{
  "n_layer": 9,
  "head_dim": 64,
  "rope_fraction": 1.0,
  "bias": "none",
  "tie_embeddings": false,
  "init": "uniform",
  "init_mimetic": 0.7,
  "optimizer": "adamw",
  "beta1": 0.9,
  "beta2": 0.99,
  "schedule": "wsd",
  "final_lr_fraction": 0.0,
  "batch_tokens": 32768
}
Each number is 500 + 40 x the weight over its row's rms, rounded and kept within 0 to 999. Layers, rows and columns count from 0. Numbers have three digits each. The size before them is the row's rms in percent of the matrix's.

# up: layer 3 MLP up, 576x160, rms 0.1, rows 531-550, columns 0-159
# down: layer 3 MLP down (transposed), 576x160, rms 0.1, rows 531-550, columns 0-159
up531 102:477482462552448487472559546453465484540535531530479458442553473494490518470446537455575564487577481530546428439454497481520496424447438488491530459536549458520520491466517551451524499555468461494482496496512550525512463513525469538457550496502517445583512530497454548513474543527510501487416462472514460524534500525506510569512451599454545547487497467466523496479546478491548467590479390519432503502483514459524527468461513442562454471553531405500477431458543550484466539449471487
down531 096:502480449552489553485528493584463490508527494515489475533513458521516508435527502515491566509598513573523503499527483491535525484504473510463483460424516496455527584459508487499516490542495493729472484522494494558446413468510467573507484520546470500456478492526516463534512559529513467518437491588494439507550457550473532466538454505504504489488495530592505474558503443441478484518478485518533518542500548518612507498579481497511506479508475505507541480495565500474509535467534506
up532 109:477553512553489563503527505516560493607499559504549412503444555495568512528498476514554515442512555529529535453461535514472475506527502465458464453540501531505422464514547475542510457559491426442506512487511539418531520483550572469496526474521499578455526477577504579468462516470484501507494483477530435519507479442498527521463440508462510490541473568594492450440516533525502477516451556497478439525565492501490612510561491496483556451502483395503491477451478498527446451509495473
down532 109:512455440493510514534547551447472450496524399490518503467514479484547539507465381503503464458553546531495492538548491457444485540451526467527520530448581503450486544494493497496455581486529484475466531572523537483513455457509517526503466509520525471482452558537530536510475562558483486470489423490420504463524452568460569542493522544490551523483510465446572521435420531513522504525454563515620473482475480478530461478506555445497500549467534508440429577459523477479490462478502441
up533 019:487495456539529517511514450559552538491470503523529507522531487529579521520479573511481533494584496496533464475517509575551493481526529454457585455595466462434470492490506561516515527581556477421502415437488515501471530597446469487471481562502497501510514514499506550469522513473481511497459512447528432480480487467483543549501448524594473519470531507537482519510491526492515445508449474474351424503563532463514536520475535516540493517439508457451551520524471567494570542495572519
down533 015:483494514592460478497555517468472469573487559439541469488443453503507460567533504473593513432546496537450472431467522514451511478485484519490508596522467490500486462582510504561514484481504475492508449486514465502462536445454479495493517529566553487506464450460518549528556511486561465542500585446566453534430562494510600509455507463529542508486476500606535514535534494504566543539456537468515517499488485473511572452438540466521539516503523486479554402524449528488493555535454529
up534 106:509446468558450545464528508508558539518438570464506515524475521502508479553500551582481569483468492527593459583563492536437550423528520504517536531531476474511447464453495489444467519474526505476485549457482556480423502554504482514587544527512514505453551536549500503523492466403442466536499491491578472539543492558439410526495489538478470507470501546534543484440463560522488483423497483513480493455470549502515477489487610477497487445535576524515529548503579502541494508553478474
down534 104:534499521541524462450515481469485515508526448555517521441532499550527562499501474493498488504537506489563482534467528470469502487441465581502527469484520507519452499475539416520513557537544508490515446498461498533504513525415432478512544515478556467480477459498491504499577549489590459486426460512467450515540496513437495518541499542437474500495424436533432442503439443442572447540550528562589465459461511465552483439587465532565484456526526459532499448461501485453578583455507452
up535 102:448472464488491472532464454549464503543500567415502529458517435467487487533533544498554531422540488504507511427475518503572525439468496482492524489553490431469498517517511444464489551522498486477469505452491498444533477553565469475533481545492471423569475508526415491496479448416408467482390506412464480487519507564577431492468548465480501484544496508486433531529482535454463553506559488570426508524543539484543509486518516445535583500508509520452479498457557485517532467512424479
down535 101:479455499526444468461444439439541451476487477511403495490488474490477523526403473510521530516492523559575485512514502493518512530573491485542520561463431503502569495532483514526496506466484475539512469511464502446447477570541539484495505482546448450536557496524487459503536603511512516558516455492518422520517508525502527487485538514481473403410495466522548448518426477391513615505559472451534510576504476481435500552506511448551505464529516523502462474493573592470500456476487513
up536 095:515541480503482536495504501510451482456509547468538528494430493492478456463500457530553486467561539445460473473436406501508425498413511511402460505520567546493497558544460484542516483513500482443565524466512557458421495534439461541522517493486486450467512449477464438554481534498434542519527455473604483588505526499435489477504515471495541529440491464538479551457421446455489523558458534521456539560566464509440530564502538487528513480468487433526541532509535541542466509470487426
down536 095:471489524512405474553504551546479464444478546434462501452506523441538438511574525516555568484564501456478446475498497542564476524476581569485572570442516508500477515460555469468467405506540476492514500503473496447476498468515491525439502477514557461547485527514462513561475487512525489512500469512478517532422476466477490489475593515502520444556518555520440557446414452492526529520530432496538482555519458469504532492497563520592502483525494453533550509532457564497441539559433548
up537 105:495488536470567495504541504496487481486491495500503478493487424498475375512497508450524471486522441491525479528477481486519472375537530464433538447537476521454421542545556523484424515529502452479546442458553486473501533523493524488554495448473504486551424460490446514494494470431425555432481508492517460562543451512416460573473475446456497482500537508503466467425484509511455517531470431455464471438564458488524495438458416503518434464490474446420512507566499514485473549544501485
down537 106:474511495446517351426503524376520476465524495495541471516580456467488521465479536499535499507431480443535569496436504532441505501535432554485450509545529483511572501494539495490452487432464494492517540527463485494504526500542500528531483506419534446467504482473480387510524544494513457403494504526569458421521489575525477437481427562511467524526459534546457477502490516474467510486499514474457437484455522519540384520527494504527489500508483507439485507509544476457486509499459546
up538 094:510451508513469535514527549553398488482431527535493519480533478442483516527584581536498553525546567565469499543475506558497500431516547530506460479524530496492440487494514476504465473556514505478515545498490516531520502543482516532502501493575491558440572481489451522569519518547533482552475588522450494533546526476521467518499529472585566571468511541474463517488466501517548528443473535482438474470485513555422473486442435533492500563581589542539556519563469426499521449457470435
down538 103:505483502491525525484551531530477471488526506551490522568495505487406502478528498516485468488495520482395490583537395494525472523529566573567469516413435576506537491503512469485488438488494498535438495554516567467515490493543471552485436467473486545434511524445495575482517474456509434503522574589527515498523503514561453515509520443557536534463483495514498456537472541470525466466555464455494556534522514506496475430586512569476454545556507537527538532535488459488412442443532465
up539 096:537483498474528494529497473593462465547535511498472430483560509491496425497533545501570516480511518437539498440472432577583406462534524470558495481535583477571458473536498503467490593467491509479498497496482451520556552537519454462515535489490441503464521510416581504488526519498500529528443511511500526526465488487461417551440476558501472537465486471472530427448525478485510496493495492509469527498590466534467460555514478446561522530573441451500594471447476471553464533555513515
down539 097:545475494470529480518500495515521501439434511585454494563497496551566479466550426455471475471548551450485466540515377522488485470513490472538448486359494513589535457510501501513431541523447509483544473500525475457501527533503501538495518505491572508510481500458485483495526443430542516551481524468517535527544524454476492516524434540543497530505527626510463555457506460414565509517454447546499488461529464493497445488527460550580468536489541493430574488493487477549486514492486553
up540 102:454527563533469497548488502589505510478490469492551435444539493543485507514516489471448596509550455508522492476532528546523509523522526398534556494531510495510422519425474593479490528538555480482472526507529506488488544542429545481461558513515478469509538504524609571456482458501467497489421584477512515532520433546489516459530487553546514492516440549449497549489499465534500461504508417455418437446495477429500543477545440552491456545477491540558523476570484498507481501580489506
down540 104:470513509541447444487426504515479490494473527467534484505506507447483458531569510482493504520515419493409601560521489500467500459473494531480408543422499548546500464527480430473465510486438456454560493547533395504523577453486431514450503514556438522519477473500464478491472504485504535540520472522471582457489497599527548482469526483497525545510457474554513521489486488481558454573471437493511468511511480520543492471495473446604445460551543472456500439411457558475457482510474511
up541 099:435525504537431435499526486547487501542485588433494549504570553537478480493475515504539520426508521571464526476523505487447475490468541550542482508540502469538544480501492468581486609523531475450526483440586460461518515548508508436521509507457494517506509467532526494507507475415483546474413493512479427500422551442517540521448523473554460490594450613500504535516512509546449468483437466451484549505497502510484484480479433466535543471469482478513550399501460503452489446458520509
down541 097:515589585522483527442543467531468451520528511466493482464531529523467551517515442523467492472498522560482565528479541521448493508465474541472573525440470460475528493436471519535492500558479557471474536474475466465532507533466485427489548448461494578480522490492503459460424508496602512432413516506434486529430532500585510477519462526459549487530525519500561487476463516527471421478508517535567472538506420500603498531531482509556537469442479459469502500510512576517503559612514509
up542 107:439520474538513478556533496478554529541436533538501497482455540486483477466499516514493504530445530558506471498522571502440547539425534488467464508568507559470528445472520490529492429468451514457428435517471522477436546503495472464565408485619503461532443424421550507462499489498520502492477448534438439548458471442425508519449455499554558474547497529470510504491511460496432483452448476436503509527500500515505585560437489423461472569496463529523507433505465540466492492529502491
down542 110:515401523560556485482523484536477608456502563525453558447511508426513524533469452423495487444469438559476481501477439446547483461464435478544454485549509577537517454469529497547475480542519539524497503509482499505537527534555517544525539456463465518491493499494480489530538482549457488510499468566471461527471475427467502499522400533510526476479512519488492504517493409507507491512420539476544468505385498401456470544495506444529503548482504536584471509477531567484455440445499558
up543 112:507504505512507533493510459540600495457502490519465494532481437520525546497523441560503470523482535548557494521524535530514531556508512438448520491542492486558485569454446495480507558539571548444527560414521557535451478508541557468483528540571479528512518548509460450490474519507534495445522532462446544498487455480480545523437432412514421521495540606470512437446472459575529547540547524473461493534568522470480506526513447491587466525557449498583511486543482442491500565531496476
down543 110:523417522471573527506501483469514514442553504529557491502489422459516462482497487547525422428502548491520561582472443540561532550494531439503544559441447510518485434483538491453535437528476597490506514549508537524503529483468591539462520486475447531497474524439421512419446548461466551517486579471489530530499554487465497512583514450486492467480521431453477471504466479516509511517418469503536423440509530444535490475479504463535536485517498562530521480451502530452465470427467502
up544 109:524482505517469524490514502554523527500415478522533469478500516535605527523488545537443554485483480543523475500548548473503507469465425568506524486519468475533466477473452473505462555524499466459518433503520501537569503515519593472428553546523466503484587532507524500499484374491462491542458584524500482532521490548516550521503482503517467548481501592482469568474486494598466499494522559478416496499522518463449558429454579498543410492513507504519477448549490524535547546520601515
down544 106:550500496486507498515542522499480561494520519557585457517443521565473466583419490551536473529499504498486509475572503461516485530474469488518511555467486489516525407479426540570515515492481488518477561527569468573510435564514520508480520462529563543470572528507520487517528526512579578485545435504465492526512489491516464457530495534607559489549469446470533525472447517456500470474511520509470479491534524606483486489508548487486430477589515518502508449627526561495472495487466423
up545 108:457520439450586435564499470502551516503533525532576502554481527448504426494508449560484512429573541568486520477468491565558482437517571550509507447542539504572481454451537486524484547538489498473512473478496497476478534492505533520493438467517543601512504506540496539530523444465508489521499518462448465501520487520526544612522486515462544497458491530510486406436512460470456488598428514436478468444547570525494487487453455533471513547475492511487458489471493559450520451464575484
down545 107:522462513476511492539513498440504469490451538489522450472501496502502512555544448539478525511530525504452480467441483523504488550501475474547492559495542536496459535405550521484518496464513512576464529571523500462434541429519456481532434528446496603465529506515449479545483436570498532515570535441390500519509462553441548440537446504558477505473504531386484561491453501470387535478526464439496573488513527501490552497498490542507547580477495502473428438521500487524488508457552489
up546 105:531467499572434526466547434537518515492402510531478526562525423537486513491501463475498524502462529569547479473544543440459549437473469463495555467528503496447484532505477527452535530434555506420483554515506534573500501505432466553473577585492523514448470506499493471568432443480468495479525463455522508545505534460513518529487518408503498484518495571448558547480517585509468512481516528544473524503516446482467473466474471443577474485497443448452469487555569451536488592464484531
down546 106:533460468529536510515578496480380509489530496465546494524518487467436476492515473463498506466449545484480479561490504542526527555541472535502602458489496496575566472530454481489452463522552557477538470558490556548481458467500515478471536465517489584550533490467479471540528568543476497516495478546530555498504454444469546525516507538530534469513493533493513464470438506493453560514516559425458551517472469491582487492484560467576440427552468484512438576520455473477386530468427534
up547 103:561515428553516475498474539488448519549467446469503497549493540567509497486439544530547474570588601479513503473448461495492517560468501513520500454528514478519441512564502522501506477534495518467519473544540470530524523584471516484516479522542519548463450429409409517521471464461515525491501451529467492476531487458479484453499515492500532494518494433507504416512449567556513503523415449516462454557497454565445455456566427569555527508462521467478497416539448486520536453444532439
down547 102:575463521544497542486564522504485405455494566505421482532546436576448481465473497509483522584553552501508443508541466548482458476491480591522506510464501470491550464553475473544450480490555496479516533553506555563417437481554507542506555512405442548448500462538461507515504490472512536450492500496522485429494511472555545417478542518557514534469456569516513581449534545428513553577451447506511535504529549501453513484501511502472551540534435489482494480489497512525528563506495480
up548 016:462514526497496493495547458580511494511438474574528502464513541528537429515497567481488522556537486484518387508446513496468523501550558541489578492623533431550476463513518528501473505568532482390449440407491518514518526587539512503557482521542548518478462463472434574526486484430519588489525508520472500496440498489497488539466464511523483515496529554460511450423494558511582456472483438560480458480519473451488498456447513529545500490528494459485530473494515535493535477456545522
down548 006:522569585538497532502515483628540441488536504443460550411516479469474498437506482470533492465490562509594467431535508496554500493580445445477472567499463541510452507414521489487513577454508498521524523520544445488570492484485547523522495518557500499509482504506480473483472580452520501558479505549473503520480565500488490476476492494453541447453491593527558474478551537455466490536534513543561465495456546501473448491480552543473502495515429484444513582523557466426445547516499509
up549 111:530547436467495532522451496540508461494524561580489524518534511468486464472589539493571503515518522545524485520449543532514421443447561543476509529529544498466516501461535523563516471551489463459482463493442570394488496556485429478548492443483513432488476516450528493527533473524523479468480530476519384511516477502550484570465512500588509553514563519512466511448503485543547538581464446470477415501577454521461483586450510538528556511503484454495506487504512541540482460440511437
down549 112:560463468479460532494504451493518479450468522482517531529519462511523457489556475530533494462507447491544511496556509451563541562499579563515526498399513458505518507489511505461465529487471468559523505461472530550546499497513515468468536441404516455540505541530534531477491492485442435587501494506562488562550569471541439449471461496536402513551573466475503461547510491578493443460555476513449546533467459429510417485422513554478499500507478493469393476471522468445430521487543470
up550 107:426568494497514570502487480506502404526507528506524494457483529431457565535467549468466552463473466481517468412548467475530472507472519428463455452533489463506510497449486494515502566585459499455454543518451467460468559525472513458553456519504457420466519493497443444525529459513466553505487511490429428442513462484523514568480503513451497542521489497548511539509518455517546524570461533452406531605468509450440507532528493521465541503490489533546538501529459428592543462462526450
down550 109:504481451519499424438560455503441518517479458491453482476567449495481588512484498502516451476504545467464515521478444528522509527476450506493435562485471540535620519563514397449522484478518477467557507554441474516536429491472479500431561533502510453450537435381503513530483516452422428537451501508504475485549492548482512520484577509518466534516520497526512545447492447437475445470566519534488484524467574479486496472514538509522546448462523544507512505463573463513459580508494463